Part of a small language model's weights.
Training: a variant of Adam for these matrices, 158M tokens.
Each number is 200 + 40 x the weight over the matrix's rms, rounded and kept within 0 to 999. Layers, rows and columns count from 0.

# down: layer 8 MLP down (transposed), 256x64, rms 0.142, rows 172-224, columns 0-63
# up: layer 8 MLP up, 256x64, rms 0.161, rows 173-224, columns 0-63
down172,190,168,230,199,156,193,248,198,259,266,181,132,182,216,191,281,207,214,121,257,169,262,173,230,182,177,190,180,81,198,188,202,226,186,163,156,162,207,91,289,219,110,198,198,263,199,269,223,199,241,228,194,240,210,172,230,240,225,191,212,143,211,151,236
up173,161,241,209,261,213,164,187,187,200,257,238,214,142,193,215,215,183,268,206,159,243,216,142,275,170,181,167,204,169,124,129,234,233,246,237,220,210,259,217,122,254,235,167,132,107,177,261,259,222,194,203,139,180,171,217,212,233,293,140,83,249,273,183,206
down173,192,196,185,201,129,242,191,253,121,243,267,98,229,232,190,209,209,228,202,238,334,144,215,133,204,220,227,230,291,201,154,248,129,212,213,185,187,237,216,200,132,200,191,162,240,155,228,145,224,183,187,163,143,192,253,126,218,245,190,152,219,167,231,219
up174,230,221,188,174,255,190,160,218,272,291,209,229,194,267,119,155,195,233,207,156,179,194,108,177,200,130,176,250,183,175,195,266,178,286,207,205,135,126,241,165,218,244,247,179,198,187,200,166,182,198,172,273,282,229,179,208,236,167,207,207,207,138,232,245
down174,207,216,192,166,245,238,233,200,190,267,235,201,220,154,144,146,160,150,188,169,308,160,231,192,250,242,189,177,125,216,217,184,116,205,245,173,253,196,135,204,227,178,218,217,231,273,218,167,221,272,155,150,224,163,155,190,215,234,121,228,192,234,158,241
up175,215,210,172,263,157,263,184,184,207,207,176,204,119,242,204,178,208,180,218,234,158,163,169,185,160,185,199,228,195,159,206,229,174,190,241,226,167,238,206,204,190,262,177,210,162,188,299,218,229,205,232,200,250,265,150,147,214,196,184,221,186,197,217,183
down175,189,267,213,219,254,226,183,222,232,200,194,158,225,154,152,123,167,222,164,219,145,223,172,248,242,167,208,181,210,207,226,186,246,157,183,216,194,200,180,212,178,199,288,173,244,264,236,227,198,191,207,175,174,202,228,186,149,226,179,180,178,173,210,176
up176,203,214,196,219,283,206,187,87,191,293,258,269,183,195,158,186,191,194,217,244,181,196,169,263,165,139,255,186,154,192,154,181,182,244,236,162,147,134,91,222,254,206,132,157,128,252,235,196,277,187,216,209,188,222,205,175,211,250,174,246,217,139,227,215
down176,202,210,263,205,178,239,151,223,218,146,160,216,202,177,182,184,197,178,188,73,173,100,225,133,240,222,214,265,235,167,233,188,182,208,273,213,271,155,205,154,279,178,196,211,186,213,244,237,178,154,212,229,258,296,157,96,237,179,264,148,204,207,246,168
up177,281,171,176,183,234,203,206,178,236,196,163,267,136,224,183,152,187,234,94,244,180,259,175,275,190,160,147,184,117,215,199,204,137,229,185,231,182,235,245,219,212,235,188,162,196,241,204,193,228,175,217,194,246,180,259,201,160,238,203,197,138,284,216,174
down177,129,152,149,170,140,234,132,202,164,207,197,204,276,208,245,265,200,164,253,269,211,189,157,179,208,149,192,223,244,188,215,183,184,165,173,150,160,193,146,257,238,184,139,253,306,192,170,232,204,216,218,205,215,222,130,207,166,220,217,267,143,232,253,178
up178,165,218,164,222,240,265,215,127,214,178,190,190,185,237,213,134,227,168,228,238,234,207,138,267,199,213,219,213,227,201,174,239,239,154,211,232,141,245,185,152,205,208,96,203,132,209,219,262,216,183,269,147,162,260,243,190,192,187,179,161,152,207,192,148
down178,94,167,198,199,201,225,146,221,207,154,148,133,286,196,125,234,254,214,253,165,291,162,204,159,173,157,231,202,272,159,216,215,235,176,136,241,162,179,203,141,160,304,222,208,248,193,152,196,219,200,207,170,169,219,246,281,204,232,186,129,219,178,213,264
up179,231,254,146,217,162,179,164,179,179,228,157,209,133,237,192,250,218,217,173,138,182,230,195,181,232,151,132,197,167,168,158,228,202,247,266,317,195,187,131,191,196,257,167,243,187,228,202,331,233,104,250,219,221,229,210,197,198,198,140,154,142,234,219,230
down179,185,225,177,219,209,159,157,150,160,204,149,229,223,196,222,205,157,164,299,252,252,245,213,180,175,207,207,252,206,159,268,199,184,167,127,144,168,148,236,194,254,182,231,229,158,230,276,235,148,173,196,199,186,150,162,198,186,222,231,218,222,188,238,186
up180,241,209,166,183,223,216,165,146,236,178,192,220,186,246,164,226,209,216,199,158,149,205,210,218,234,221,209,275,120,199,157,214,163,162,227,287,227,207,254,174,159,204,224,144,179,244,192,217,251,164,192,191,251,168,259,211,168,193,186,219,166,199,254,187
down180,207,131,186,191,152,226,172,214,198,199,183,229,189,158,231,239,194,195,272,230,260,193,183,161,169,202,198,128,182,147,171,268,171,221,188,138,175,173,229,208,160,192,197,267,219,162,216,271,253,203,214,144,250,253,229,142,200,171,188,207,184,215,250,217
up181,249,214,112,195,212,199,202,133,198,223,214,187,187,288,171,190,165,188,196,222,161,297,173,242,156,167,239,216,131,187,205,213,212,152,240,258,189,246,258,202,181,154,228,193,204,195,159,222,219,182,254,194,183,197,240,213,179,181,187,241,160,205,322,127
down181,268,168,209,218,221,186,238,167,175,169,266,119,190,199,201,213,214,147,289,221,199,209,248,153,178,227,198,252,161,151,255,196,177,168,163,123,193,184,255,230,223,219,193,192,220,223,212,205,191,226,195,197,175,238,271,237,188,158,151,169,142,245,198,153
up182,227,264,150,215,185,196,142,113,185,201,203,179,174,207,249,220,173,197,258,154,260,210,166,241,210,247,231,170,191,210,189,239,213,199,230,188,146,185,212,226,200,145,221,180,202,196,262,235,250,143,162,188,197,231,189,190,204,184,222,166,216,170,212,170
down182,176,145,197,175,167,200,206,250,209,209,241,196,210,235,228,202,213,138,126,262,212,210,177,125,198,220,193,246,229,205,151,185,221,193,198,205,195,149,232,225,220,274,158,121,273,212,145,234,161,238,182,153,213,178,194,196,270,215,237,225,206,196,148,179
up183,223,253,177,211,225,200,133,158,250,310,186,178,227,188,193,246,200,204,90,146,207,251,217,218,212,207,223,191,161,188,208,298,282,233,198,161,164,166,204,203,184,113,152,179,229,192,251,186,224,134,135,188,207,217,221,160,243,160,139,105,161,196,203,268
down183,144,206,219,226,111,240,256,222,192,196,219,188,162,161,218,144,225,213,192,190,138,127,204,214,127,204,211,233,260,207,235,201,165,149,223,227,283,186,199,154,230,275,201,191,243,164,158,239,226,183,160,207,260,177,189,232,209,173,170,234,244,221,127,220
up184,191,193,144,191,283,174,240,191,271,226,160,233,156,184,208,223,161,223,192,189,260,180,135,206,225,119,297,278,187,152,207,193,230,200,236,235,187,139,216,173,190,193,171,143,198,184,218,155,227,170,191,169,163,207,255,186,189,167,238,186,217,220,205,220
down184,146,159,218,197,97,165,259,223,235,213,186,183,194,240,218,221,277,265,176,177,169,248,186,256,215,221,184,197,166,214,213,156,240,156,132,193,297,223,193,219,173,200,179,220,221,198,176,178,192,217,223,216,202,167,147,236,232,231,240,225,148,164,127,160
up185,173,200,131,199,196,177,191,115,203,281,271,240,164,130,186,106,203,254,240,245,188,171,163,232,223,119,275,174,193,242,213,217,199,214,163,171,120,136,185,182,242,217,150,293,175,250,278,243,217,171,198,291,203,213,203,174,255,196,202,107,271,261,209,144
down185,246,133,180,193,223,147,265,154,240,223,163,175,206,151,158,218,276,146,133,261,190,273,256,128,268,192,234,200,140,225,209,240,183,155,233,103,225,222,152,141,203,239,113,267,261,177,174,223,205,201,148,197,110,160,283,244,229,203,212,158,153,203,219,302
up186,168,243,151,215,175,170,208,149,178,189,200,191,185,211,229,208,199,195,253,189,277,191,159,250,208,231,248,210,209,193,209,207,197,257,244,194,162,190,153,133,178,201,195,190,133,277,216,278,192,218,200,174,160,225,197,179,110,169,197,194,213,236,192,192
down186,138,172,157,212,204,220,215,190,231,182,181,151,207,189,252,178,267,179,289,200,233,145,159,210,179,205,192,205,273,209,160,216,240,223,138,150,165,193,188,190,105,283,255,199,279,199,190,150,208,194,181,221,184,220,166,272,194,129,195,219,197,224,214,194
up187,171,234,150,187,233,275,155,202,203,158,118,261,226,307,253,213,234,239,182,260,118,171,176,234,224,166,182,241,182,180,184,235,197,170,231,198,142,201,146,223,221,190,120,219,163,217,249,272,178,163,175,267,269,146,189,178,207,174,224,155,225,221,166,182
down187,221,218,187,227,234,254,262,123,209,264,241,192,168,115,181,219,139,199,223,166,273,261,123,220,198,127,221,183,190,256,200,205,280,199,163,186,180,179,209,161,174,191,259,158,205,183,170,133,160,207,253,214,177,170,160,183,179,159,199,210,180,263,204,254
up188,187,212,197,200,258,206,206,199,183,263,165,214,238,204,216,258,257,183,197,181,130,250,151,245,155,169,259,168,209,216,165,237,269,152,161,218,146,176,187,160,168,180,168,263,180,249,212,223,161,225,305,207,141,156,234,213,233,162,189,210,153,198,226,188
down188,206,206,212,312,182,266,211,154,228,228,161,224,204,154,279,225,246,207,226,211,278,248,196,247,165,196,207,190,213,140,196,232,190,181,181,184,120,263,223,178,264,108,214,125,211,165,146,201,238,210,155,218,226,241,149,197,163,188,205,156,145,163,226,125
up189,229,247,145,166,181,196,176,181,208,224,242,190,177,178,168,202,241,198,244,168,160,178,195,249,240,195,212,272,205,227,220,296,230,148,286,179,114,144,187,220,199,161,154,288,213,196,240,301,206,124,140,268,209,253,245,154,122,212,132,167,172,168,217,162
down189,173,246,191,223,221,153,196,230,185,199,265,247,248,154,230,173,144,247,211,141,235,237,178,164,223,142,193,336,184,191,210,183,208,216,176,248,104,217,154,150,179,178,188,241,179,216,198,244,157,226,197,228,263,166,136,160,185,230,189,296,204,199,135,144
up190,219,216,229,204,234,148,212,184,181,181,251,205,181,134,186,223,244,211,226,197,155,200,175,194,174,228,83,223,203,218,168,154,213,247,264,229,128,200,250,194,198,171,145,202,162,315,186,289,195,173,248,201,209,222,296,150,178,209,223,187,224,223,192,182
down190,315,211,231,208,198,178,193,223,208,267,209,186,234,201,270,155,220,235,209,219,238,229,148,218,186,86,243,248,199,194,161,155,244,168,160,147,193,180,178,177,203,156,218,243,169,214,126,220,197,142,182,204,159,218,209,189,183,231,222,180,201,229,217,214
up191,177,184,154,233,281,285,181,183,241,149,243,259,230,195,222,154,173,189,155,223,191,208,132,208,201,147,197,170,193,238,193,231,269,242,199,192,181,226,173,195,248,180,198,222,150,191,206,147,227,231,213,240,226,221,213,132,180,236,222,190,195,249,173,200
down191,121,228,176,185,110,164,207,128,209,235,225,183,163,230,217,210,195,217,209,267,133,203,198,193,224,192,228,200,261,229,217,142,125,170,222,226,177,187,196,255,149,277,198,196,283,219,149,180,209,179,239,235,247,173,156,226,254,190,183,258,144,153,217,168
up192,227,205,164,155,228,190,215,238,207,141,226,219,152,246,194,174,150,247,195,267,206,247,179,210,188,206,208,170,247,162,163,232,173,184,255,153,189,204,178,80,144,137,149,170,189,225,259,251,270,191,180,199,213,191,253,227,256,191,129,203,177,234,265,206
down192,247,216,173,123,294,261,203,145,168,272,177,244,221,161,291,163,158,250,157,227,194,178,217,133,262,128,221,206,200,206,232,197,175,184,176,197,234,192,229,240,173,202,245,222,171,157,173,207,191,148,189,228,231,209,181,185,149,186,231,212,175,125,236,214
up193,225,249,154,229,189,221,206,198,229,165,199,242,236,144,189,183,226,181,210,212,215,202,189,195,151,191,185,215,221,228,218,189,203,161,190,166,212,158,177,196,183,240,208,198,217,174,208,193,137,180,189,174,192,212,216,183,199,236,181,186,202,197,221,200
down193,173,50,257,223,181,189,216,192,127,240,206,172,168,203,198,231,166,217,199,249,197,233,270,167,241,197,215,172,223,215,222,246,210,229,276,202,221,210,204,248,217,181,227,246,137,163,162,165,222,214,180,199,181,180,176,182,203,137,204,228,189,163,169,209
up194,304,207,178,210,226,155,261,144,200,231,243,240,148,227,106,157,233,177,246,226,153,220,187,205,190,210,203,239,226,148,129,230,213,274,187,217,220,87,140,180,201,189,210,180,231,194,246,217,192,176,248,240,149,178,173,192,211,163,209,134,215,133,174,260
down194,157,205,222,174,150,222,144,176,216,166,213,269,238,167,295,256,185,189,138,188,216,246,173,207,219,151,185,179,190,226,220,189,162,141,181,178,172,272,235,244,179,208,160,219,200,207,160,245,248,194,155,182,298,193,274,148,188,245,201,259,171,240,261,132
up195,249,196,214,176,182,169,194,193,229,256,299,210,184,174,167,186,223,238,195,254,185,298,196,172,164,201,112,226,214,299,162,241,92,248,161,276,147,146,140,167,199,164,128,242,242,229,182,231,157,229,167,213,146,168,266,208,218,163,228,133,266,254,232,159
down195,148,203,203,231,183,253,180,230,182,121,237,335,151,232,143,254,182,175,247,179,146,193,254,222,172,212,224,218,205,210,246,215,182,208,120,179,294,169,231,150,187,217,182,204,178,216,224,227,178,184,194,240,262,202,154,276,123,144,188,178,204,192,150,186
up196,203,202,200,193,224,186,247,173,212,191,236,294,221,228,213,165,185,137,158,184,165,238,118,224,266,140,230,231,172,244,156,151,248,166,214,224,190,168,179,140,219,248,170,226,188,236,185,208,234,240,149,200,252,184,205,110,172,120,193,212,178,270,199,215
down196,127,186,181,171,191,163,210,178,185,236,173,129,198,195,259,214,198,151,276,111,257,233,232,212,233,234,153,153,196,94,256,229,131,164,238,225,217,239,208,218,252,251,181,254,144,193,208,189,184,203,250,219,253,180,166,165,268,199,206,217,230,150,174,211
up197,253,257,230,174,216,151,207,231,216,194,141,271,159,242,134,214,228,229,209,169,173,223,192,230,167,151,122,214,159,252,200,257,199,213,232,203,212,123,203,236,256,194,235,120,126,208,163,262,225,185,155,176,202,111,268,203,169,242,161,171,244,171,252,178
down197,278,169,198,206,175,232,207,209,237,183,205,142,253,125,199,175,117,191,143,119,207,153,270,178,239,244,272,226,175,216,192,193,203,198,270,207,244,193,147,231,177,165,178,246,126,164,238,166,226,169,203,258,158,236,155,204,227,210,203,214,271,175,223,179
up198,252,216,196,212,203,186,202,169,210,271,262,206,164,160,138,228,252,224,149,213,122,223,172,235,153,132,207,191,141,172,269,258,188,255,246,213,221,245,133,163,144,201,235,169,178,211,245,255,199,209,246,161,195,182,235,149,214,120,117,184,190,249,277,194
down198,178,262,197,196,182,208,205,236,315,251,151,201,240,213,197,214,180,190,233,179,199,222,225,226,262,131,134,189,191,172,194,192,169,147,130,202,202,328,214,235,167,238,163,146,181,244,229,199,211,215,254,223,169,187,154,200,188,170,215,192,198,165,158,175
up199,244,208,194,223,334,197,166,179,207,186,183,191,201,185,173,198,211,205,212,190,147,188,177,245,199,216,152,136,184,204,156,199,162,215,245,177,227,185,226,242,242,168,180,154,149,275,190,214,213,202,172,213,155,200,248,274,193,274,218,115,182,194,242,169
down199,137,148,122,198,178,180,302,256,191,239,162,116,210,239,162,199,190,174,120,193,180,190,213,223,207,215,230,197,269,184,234,228,185,211,195,215,168,169,172,185,135,190,228,215,237,192,165,236,146,175,221,204,215,281,219,171,254,192,242,219,238,210,232,164
up200,181,248,154,204,176,232,169,172,197,215,195,259,173,259,227,124,119,229,217,255,231,149,182,198,207,173,239,224,184,237,146,183,205,169,207,323,207,209,174,160,180,212,114,257,185,234,146,184,196,266,179,210,213,248,225,175,188,213,174,208,177,228,213,241
down200,233,234,232,110,185,238,192,183,254,239,208,142,174,176,207,195,228,212,223,177,185,226,262,229,271,162,169,143,168,213,148,140,253,193,204,246,253,200,201,167,217,213,197,267,223,148,194,147,190,213,217,191,209,195,281,158,150,155,224,173,171,152,239,240
up201,252,229,212,220,180,107,155,229,237,187,225,214,159,156,234,205,178,236,214,200,182,201,182,208,193,213,166,248,126,171,229,249,120,263,254,198,170,241,172,208,174,174,196,206,176,181,218,182,227,238,160,188,114,187,256,191,177,226,150,132,200,246,231,237
down201,189,232,201,191,183,163,202,226,133,200,224,236,257,170,176,248,295,182,272,183,150,220,182,247,189,203,173,214,259,155,159,194,200,179,180,194,112,168,213,208,233,215,260,181,228,157,222,238,184,195,182,175,181,248,132,166,215,214,187,237,190,241,206,151
up202,231,203,215,214,195,199,186,175,196,306,278,260,123,200,158,166,187,251,187,178,180,229,153,207,140,204,186,156,169,203,234,199,197,266,237,257,151,130,223,199,180,186,230,171,242,187,191,142,214,224,204,173,206,245,248,213,147,218,210,254,159,204,223,255
down202,150,230,151,207,207,209,177,194,212,203,271,245,224,177,216,209,131,213,161,259,202,258,185,147,234,259,208,220,179,183,205,188,141,181,220,187,171,171,188,222,213,258,248,221,169,173,205,277,167,220,242,231,203,190,225,224,195,159,163,237,152,106,180,214
up203,204,291,225,247,229,246,151,171,120,219,255,206,241,222,192,180,154,177,197,230,201,200,170,248,218,218,212,185,204,233,124,281,232,230,170,170,203,184,208,119,152,129,160,228,204,164,291,219,238,204,163,168,142,96,228,125,217,170,186,118,192,235,255,219
down203,184,214,147,205,170,208,184,189,140,200,231,147,225,257,238,162,164,223,273,202,235,212,212,260,217,256,200,128,160,122,162,180,200,107,187,286,202,212,256,208,165,227,142,186,139,154,224,277,239,258,147,221,158,292,166,201,211,179,280,162,237,178,195,187
up204,166,228,178,212,246,215,193,154,193,248,241,205,213,211,220,187,137,176,204,225,211,277,184,207,231,194,114,169,170,189,198,223,228,150,278,211,169,215,247,196,203,147,183,198,164,236,159,199,191,142,199,210,111,222,200,214,196,199,116,161,238,209,332,175
down204,269,93,180,190,161,203,257,136,187,157,173,232,146,165,192,220,158,238,204,148,266,128,206,192,194,216,234,222,186,200,227,239,200,271,233,252,222,171,183,251,185,195,185,160,206,216,215,178,210,231,174,169,171,154,229,243,167,189,280,189,176,215,187,235
up205,222,207,171,210,291,184,182,183,220,246,193,228,101,217,203,146,113,220,157,176,219,159,180,261,153,177,166,191,170,153,208,156,190,235,208,223,173,222,174,247,132,181,172,220,215,273,210,195,240,164,183,224,232,296,210,258,205,221,149,267,201,248,193,133
down205,219,233,235,246,208,192,208,181,205,192,223,192,203,179,164,207,265,152,255,160,143,181,235,231,169,93,166,216,261,167,225,167,209,178,166,269,153,225,238,220,176,130,129,217,187,126,195,245,170,199,227,267,209,238,170,183,190,231,188,258,205,150,233,254
up206,208,231,185,156,297,114,245,177,266,237,167,223,160,206,187,159,223,193,179,221,165,229,186,189,266,250,166,265,177,266,155,239,225,128,213,233,158,204,220,205,228,145,215,139,220,282,146,210,251,199,159,247,248,138,234,220,208,205,181,119,108,200,201,175
down206,266,252,183,192,231,273,248,191,207,109,237,201,193,160,167,230,190,174,223,111,206,201,286,203,195,240,180,233,166,274,213,223,221,286,126,180,293,197,239,123,196,196,262,208,173,187,188,158,130,165,181,130,185,171,150,262,210,207,204,145,208,136,228,217
up207,274,207,184,213,179,212,173,227,197,197,191,232,118,346,201,226,157,169,179,190,198,256,162,249,259,152,261,173,223,166,218,188,197,177,248,238,126,181,170,118,242,248,214,145,226,128,213,171,229,186,235,245,212,173,176,213,200,149,199,145,209,308,274,198
down207,218,328,194,195,218,178,194,188,190,202,210,278,186,123,265,186,247,209,224,228,277,243,219,233,159,111,201,136,201,239,123,143,272,212,241,148,171,153,220,315,183,187,179,197,197,304,208,137,232,155,171,160,159,182,126,234,190,198,123,262,154,203,166,263
up208,190,234,155,213,216,130,227,227,232,213,177,240,143,124,137,263,88,249,191,108,191,205,148,247,171,206,117,298,166,195,212,217,198,154,291,255,186,171,165,172,222,182,166,136,200,236,152,209,196,169,225,183,204,212,227,255,193,197,201,223,155,221,178,275
down208,216,273,226,210,170,158,191,302,222,113,227,146,245,139,245,237,192,276,218,199,229,221,187,157,134,286,139,271,172,148,159,166,197,149,183,171,192,117,269,180,203,217,264,172,221,216,232,152,225,165,169,192,262,170,204,150,234,266,192,242,194,214,171,225
up209,167,197,185,175,256,227,222,197,254,213,211,200,178,203,176,182,275,149,152,220,180,219,196,179,209,176,149,178,183,207,175,251,175,215,162,148,183,180,278,162,168,101,183,178,172,223,230,301,243,246,181,268,219,193,265,203,255,234,122,163,162,189,295,198
down209,215,248,202,248,161,161,262,161,175,205,205,217,190,169,219,200,189,212,265,195,160,177,193,247,212,192,219,166,173,211,224,196,210,199,190,170,175,221,113,216,275,219,187,154,224,229,224,184,172,261,200,238,207,215,183,206,205,178,155,191,241,212,132,180
up210,258,241,146,171,247,225,162,169,224,214,171,257,156,209,184,184,171,233,170,195,157,243,184,173,214,167,178,260,193,158,184,218,226,168,249,217,237,163,89,186,134,200,254,234,159,214,217,210,186,185,219,253,285,111,122,232,134,139,219,152,244,225,247,230
down210,195,247,221,159,178,179,261,210,158,228,229,210,174,141,289,142,213,211,236,217,145,222,223,193,142,131,231,147,249,245,181,207,185,264,231,147,180,158,226,238,236,235,177,202,170,222,141,198,199,178,253,217,163,224,121,243,170,195,229,183,222,266,135,178
up211,166,241,212,199,216,137,206,241,223,201,185,238,223,217,232,162,247,209,175,166,263,227,201,231,256,118,201,261,212,219,218,227,209,190,199,222,163,139,196,131,253,168,191,147,133,262,181,302,181,111,181,194,102,178,221,183,162,176,265,183,271,224,164,156
down211,250,254,260,259,173,176,249,200,242,186,169,164,198,156,214,218,219,286,219,274,216,232,197,206,189,247,208,204,190,174,155,149,179,125,252,143,201,200,200,218,113,160,198,125,159,138,160,208,134,167,255,222,248,226,220,194,224,197,177,232,173,205,176,186
up212,213,209,140,177,240,215,181,222,186,338,277,254,226,176,176,155,194,230,177,127,250,255,167,249,189,130,228,255,217,166,202,229,251,227,194,239,180,263,216,127,238,155,229,169,209,201,240,267,202,176,219,156,163,222,198,218,164,157,174,132,193,174,180,210
down212,247,192,214,159,210,215,196,237,173,216,122,147,204,211,103,262,251,169,203,164,240,219,268,181,188,268,141,264,187,220,200,197,131,170,221,210,226,220,226,207,190,224,174,135,238,198,199,149,149,227,199,254,184,200,210,134,239,234,227,203,169,234,180,160
up213,186,224,228,157,232,118,132,181,160,163,218,202,206,210,229,161,159,212,120,209,241,237,186,227,197,161,161,211,169,240,187,222,153,152,225,229,213,228,213,214,218,210,195,199,192,226,207,197,190,225,168,176,212,157,234,207,242,222,203,193,163,238,292,222
down213,233,171,181,200,159,253,215,187,202,183,144,218,217,188,207,169,226,227,265,151,141,236,264,181,162,212,194,219,267,167,175,170,245,227,191,193,206,151,202,184,212,155,185,200,199,162,230,275,237,247,203,150,200,244,114,244,197,181,236,166,189,161,154,217
up214,177,215,208,233,192,164,113,162,209,216,262,193,143,182,235,145,180,248,219,212,187,181,180,220,223,231,211,242,212,171,259,252,164,280,189,162,137,245,134,157,182,209,171,153,119,251,244,258,189,207,167,210,202,236,211,131,156,200,186,186,287,306,260,153
down214,94,252,245,208,226,192,188,198,186,260,187,153,202,137,263,234,261,180,189,234,209,133,149,258,177,191,219,224,230,214,171,162,233,191,204,227,40,244,205,231,174,143,191,205,149,137,247,264,151,184,222,265,264,220,115,165,241,211,153,233,244,193,191,217
up215,225,261,192,278,209,272,139,152,153,199,256,251,209,174,170,140,179,147,175,189,193,262,238,189,164,172,157,253,222,277,199,224,216,211,233,184,161,177,117,257,193,194,187,211,156,182,218,196,157,248,174,204,158,243,196,159,147,200,140,223,194,190,247,204
down215,187,123,164,198,195,186,200,220,153,216,127,172,235,184,187,212,231,184,232,219,91,259,242,194,208,215,188,211,145,197,179,183,233,183,179,128,201,233,209,246,183,181,205,184,251,199,239,179,219,213,190,301,317,184,173,265,149,166,252,212,175,242,145,217
up216,190,247,204,217,201,150,213,179,247,198,193,226,167,192,174,154,143,132,168,159,218,207,110,243,149,207,256,240,274,267,182,204,238,210,238,194,170,167,173,172,200,79,214,193,206,229,172,204,283,172,149,222,241,111,286,164,171,147,175,151,256,201,185,252
down216,176,222,263,187,194,205,244,193,156,277,134,198,193,229,252,165,209,235,192,173,269,266,150,145,38,215,236,257,252,182,254,118,249,218,189,185,158,193,258,201,163,207,272,250,222,182,213,227,235,193,223,202,204,163,157,181,163,193,170,163,216,138,218,155
up217,192,211,63,210,234,204,165,211,259,217,151,232,158,221,205,124,143,222,214,226,200,168,189,201,172,227,214,180,229,244,128,216,231,158,211,287,219,163,237,253,250,120,199,232,181,187,208,167,180,225,270,237,162,230,221,218,222,215,142,157,177,183,193,223
down217,223,225,211,163,199,222,213,128,237,233,172,222,243,181,235,199,162,185,189,232,165,195,203,138,192,219,215,237,187,201,213,234,151,187,205,166,276,193,157,199,165,204,148,137,223,294,199,278,180,293,162,164,182,196,228,224,190,199,139,231,210,154,215,185
up218,277,249,168,249,351,257,232,203,154,184,280,165,201,271,174,218,170,134,213,160,160,198,129,205,210,244,168,218,125,147,222,213,243,310,146,218,179,133,163,191,161,150,199,222,184,206,200,261,131,211,241,243,204,288,190,186,166,142,145,139,260,126,200,215
down218,105,272,249,227,180,171,193,271,160,292,161,233,265,180,137,151,236,169,199,196,207,195,210,265,201,194,189,224,220,204,217,175,121,208,315,208,161,159,174,173,226,209,144,159,214,133,236,237,251,186,252,110,163,232,187,94,155,196,214,280,158,274,158,229
up219,225,257,213,193,198,154,193,123,216,238,212,218,186,153,123,151,201,260,150,213,151,270,195,183,183,194,209,252,220,241,241,320,155,234,249,169,187,191,228,121,170,135,233,152,217,244,138,207,225,177,170,241,251,189,241,186,204,288,223,185,200,196,206,124
down219,240,244,200,187,218,167,266,265,207,192,192,131,228,138,166,255,175,115,234,178,233,171,232,243,184,148,199,217,183,177,218,282,215,234,230,160,155,160,138,135,153,256,233,230,241,152,225,129,197,214,232,233,192,188,208,210,220,222,207,236,211,190,166,192
up220,131,213,197,195,233,257,179,142,220,244,265,176,221,209,215,195,116,224,179,165,203,221,194,210,218,232,106,219,169,237,187,174,244,299,194,211,200,153,179,193,183,174,164,229,202,239,195,239,244,149,204,206,179,221,264,208,272,247,188,85,195,134,243,171
down220,204,258,179,187,203,191,255,199,166,207,268,223,194,200,228,178,183,268,172,191,177,220,180,201,216,175,218,178,220,170,191,159,244,214,176,272,174,176,220,249,226,264,128,126,195,234,176,177,201,247,199,222,147,177,171,150,200,158,264,220,212,197,138,225
up221,200,200,249,191,244,227,167,150,184,215,217,200,186,182,214,156,228,243,180,240,223,206,117,191,233,189,190,197,164,212,240,241,124,253,200,200,192,172,196,243,169,231,196,182,238,216,169,267,211,198,228,141,196,145,242,154,212,153,246,146,263,282,277,173
down221,130,293,210,202,225,183,202,243,195,151,306,141,168,247,207,238,206,277,205,158,151,201,237,187,189,219,186,204,197,191,212,140,249,176,165,238,182,210,166,211,174,192,228,264,181,198,224,255,149,202,169,143,246,188,214,166,192,170,180,177,187,173,175,253
up222,171,273,211,288,196,164,174,173,216,182,139,201,187,252,183,205,173,193,203,262,191,183,187,229,213,273,151,160,193,174,171,202,218,198,148,282,161,145,203,154,190,200,213,238,136,203,245,224,217,159,171,143,160,163,177,191,214,154,136,219,222,255,186,248
down222,133,198,143,198,216,211,183,210,235,223,171,143,267,209,212,176,249,188,214,267,158,141,189,241,181,264,220,211,233,234,175,177,197,229,126,203,134,190,154,178,190,237,219,207,146,185,154,232,200,230,193,139,249,260,231,195,176,170,190,173,187,306,212,250
up223,273,245,169,283,237,206,147,224,208,238,296,213,225,161,203,188,132,247,162,199,199,256,242,163,201,177,160,125,153,192,194,247,192,232,154,237,163,150,187,215,187,122,155,188,159,167,157,234,206,148,187,216,175,221,227,256,260,228,176,191,212,188,252,171
down223,182,204,271,156,154,262,207,182,221,177,196,198,208,232,233,255,224,178,146,160,237,255,219,187,254,266,195,223,180,255,201,166,209,205,164,204,143,185,107,271,126,205,254,180,228,190,167,116,182,242,166,249,183,190,181,242,167,228,167,245,171,198,186,192
up224,214,207,210,309,299,197,221,121,148,223,187,222,206,199,148,188,140,172,201,177,202,184,195,202,225,190,231,272,172,231,108,201,190,166,221,187,240,124,172,215,252,160,203,176,156,283,196,226,228,166,182,234,175,216,216,188,134,230,161,179,158,244,209,271
down224,213,25,186,213,171,187,180,166,188,203,190,204,212,221,202,231,249,136,212,198,180,187,279,147,180,199,241,187,170,221,201,212,144,230,277,181,258,244,222,215,224,185,171,233,197,240,188,198,201,226,135,185,220,179,202,263,205,174,198,168,170,235,227,165